From a checkpoint of a small transformer trained on Wikipedia.
Size: 15 layers, width 128, 4 heads of 32, MLP 512 tanh GELU, 3.17M parameters.
Training: 131M tokens, 4269 steps.
Each number is 128 + 32 x the weight over the matrix's rms, rounded and kept within 0 to 255. Layers, rows and columns count from 0. Numbers have three digits each.

# up: layer 7 MLP up, 512x128, rms 0.103, rows 473-483, columns 0-127
# down: layer 7 MLP down (transposed), 512x128, rms 0.0677, rows 473-482, columns 0-127
up473:104116191148069090131084136095146130187143164074119108130150142072040153119075157144091089098090153157192174119105083162100139060184142123226076126133120107118204133114120135116128108094181153112135080130191194128090180116142172109132122139160091130098156068132145148104064129091095150136106095130106127111105205175153140107148144089117164112214174115150172132126119088162149103109112
down473:181098153107161104124130107093156115127103044105166095124100103145121133187120151098153064119174129158126111115155059104161155156173166052155236135119179133139114160164087122091148136145155130177134128140095130114080122064146131108179070096109141132143200134139147129171112147179106098193108140101061128068159133145113132106122146140058139135157082109122139100093130123097163156166119
up474:111100200160040124121130078138130138182148100120106130119138107115116130103130095131070131111146069113146132108121129119138138158131112168092158096159155150178139111128079096187084136175120182146146164114171121146091113093137117177141090155117147172091139073094117092207132078113179145154074140103200152108100120141185124075058142133140056129103184129153141134101089108172100176194159
down474:132185137143138092125134140078109177103036070156132152055162093135043089154129116075089162144126150139106140111135148189167157124156110098090119173145136142070112202108115141124050160121097095138129092084165137116100176174070160122163109159156130140133151161068137109121156206131121058121118118143103203135118157142108090135154116166148132139143156155135110090127148111142119166111101
up475:143098143189175143118119152102045094135103133143136150095135176118100117134096078061086154175133114156123119163057164134106139159183127138155133088094175082128094110185102106137162103103147129130154175206114155157079132138177091162111160126183160137148160089081108058075095182121121184117179114128076112115140123233162124063126126085121134158119064125122058141116141146173146137128150
down475:145123177091141133075194079176144077091157117167124110047170095107157173122119147139183114110143140168156122148143085079180043190136117126096091112201108160104151138125134104108105096133129119068165169156131082198138130065147118143175111171102111149163098119121127109070171128123091136183118109123106187099109116103161125171101124100077133157126134084094206090172111090177122087146135
up476:136165097149171096143124133198154148155136192109116078150196166210095097111129098185119130119146111064120119116115122109108051146148195076143171086086072142122125085154123090193161102152164159164099134086160074102077120161138100094105117094141056136140116129121122076136119161093204101168076171122175085162097117148146125114082139132093167143168155113115153018137202076157179161165138
down476:114120146223117148226102092107096121085132063142090129110050222123114108096206108137132136147122176146129131108160150166111104097131177167143177143167106159113097161167195116112098159152106097067132101121116111063091106081082145124110107132172143140091095139126139123119142092159148147090092110170111131171198136073146115098111085092182090150129163127118128075129152185075128185167128
up477:098110085143132171093180138149159135083066193132179158116142127100159089044085155100062057188154129119121150126116105147013100118081162140146149162167129143151098053118137170108103104174157171151095069147133129136093168098132091103146088098106159121220101071154153170119136097125168134075138098126139104192157111142178149124160114157155151131110079122170122120095135137140130126181152
down477:185095101105098150164108133130138146107181150124149214107127136124118192132102122144115135162183124112126124127117183099033201153071136123163080092098143149073151136127203124076122182126092076108102102091163139152123110093120096184143088117122149105071120131096115135093129147166152136146090138123107111134146172150114170108128193071168106139152161204177169065000133138192044118112124
up478:067144150149101105141152136085115150157109116170134094130133134162133093077136167132165157120132137121100127180176118130134115100147132102084198135130087120131106079100148119121157132142136096157092124158162107153076141166146118117112139039185145106132135107119176150090138139097156154158114091119177116115120124056196168120077156109080142121125130134129091094174094255151101133121122
down478:123116138152104119074125069177118139165073080150065119130096073120106157145160122128140144149117135108195070107129123197147101086128120149124071169163098133105122141177176109150099124068112141206167130120101111149156106116140160138154187087099195076088128163154182140109099108145164153148112150095121118151113181154093124164161074152142147133162119162135123122095171046124113127162103
up479:082135165178111094129180142160130111146119165084128127157039148106129115137082143115108172074121109106105145100106113126092135116109068086175123152135136133122133122159110117120103093168106123150099132126152161108068102072172151138177113100122174118059137144133145135161151123165171120119147075131072108110119190155135187115152115152142183201156126107152130151154142096055131142174069
down479:127157158107193082147109148156178164125121092196173187130118151183188071132172136140096104125094149080138137158108137153198038167102106068124022080142189153142116146156130137141113144124105110089079148083172147125152164165127143069110101103143036097162110146101133137153116142101105145187117162142160103072137149142111166080105126131125130106117069160150123097174080146154079172131083
up480:100107118166152143141157105081165110141160145117139111142149124114130112144162138177131129120137087161054133127129100012113128129119121070120108124119035127100084166144112153086075150184195148149168089158101118096126147098190081125151169190105126103165128084038152121137117122115106145106071190136202121145105224112135105150120092152144103110100130158152162143169151150155124050123143
down480:213111091161129113144108111112107116129148114148103164151054153134139094128146097149130116126138163129167112132174154126146189087109111135132167194135097126132172090117086162148146126103081155083089132154108152084171143097101121072183135143162110140107119126170127172115124184095108109100167019147098140119097126144157106149119112093112195151154116094077155114119103175081088141194095
up481:193115094139178078143122101158133069189156127108151231117125103173121174146140088124191091166129064097075086110133161147159083102145152135158196093104110151113055109141133156192089193150104162111096131112129155133117143136125107109127120131135103106098142127107065073151093091077131131103096153101162161161081233102111147083126119123146154104130121130116180117114124142133082174145183
down481:128136130098128149115146090121153127159067115169101079152122153120123127091170107079087126145060133115140120139137099116133111138157115168080117092113106131210076090181194221134163093160178124123158186069179104178157141158100157120143131139144119160122133087130153111134116112151112127052169184153127128146125086131211052091096100122119116145186122121098166174161097088123095153139129
up482:101124174092112085168160154123156109156150125152126184089140109098070123125099208181137119119148089141116085204148161094153131164169164107083152137112189168046165173098120123146101129157171132129072149134044142074073157128174172066046100110134070168103096127139131136151133121137161151117101129015159137099107088138099168065180140152167092069121104135165101115151042161153136050108198
down482:151154197173112142156167076168135172179081104119193091130202132136139121106161096088071133147091047205141123109126188088147077168112127165141182032085167097111183200161139156074117116110124109165180145174113089103135047096106168158114084181171081073183111194103109162120202104079046001134170163122066100060152194099196091095164128138158156126086172069101112126140152142123100093167097
up483:114154077054091067089070176099108189109121075142145073129112106164166138113124179184151094088092108181109131143129171085134076097110102081139182134152122139036113140200169114073131146161161143149126112161180172145174134173101140094146135119162109135135110094110137143130110112137081107176139132138120137153123162101152099052141093112113096158173153159180156158114148128180159124146122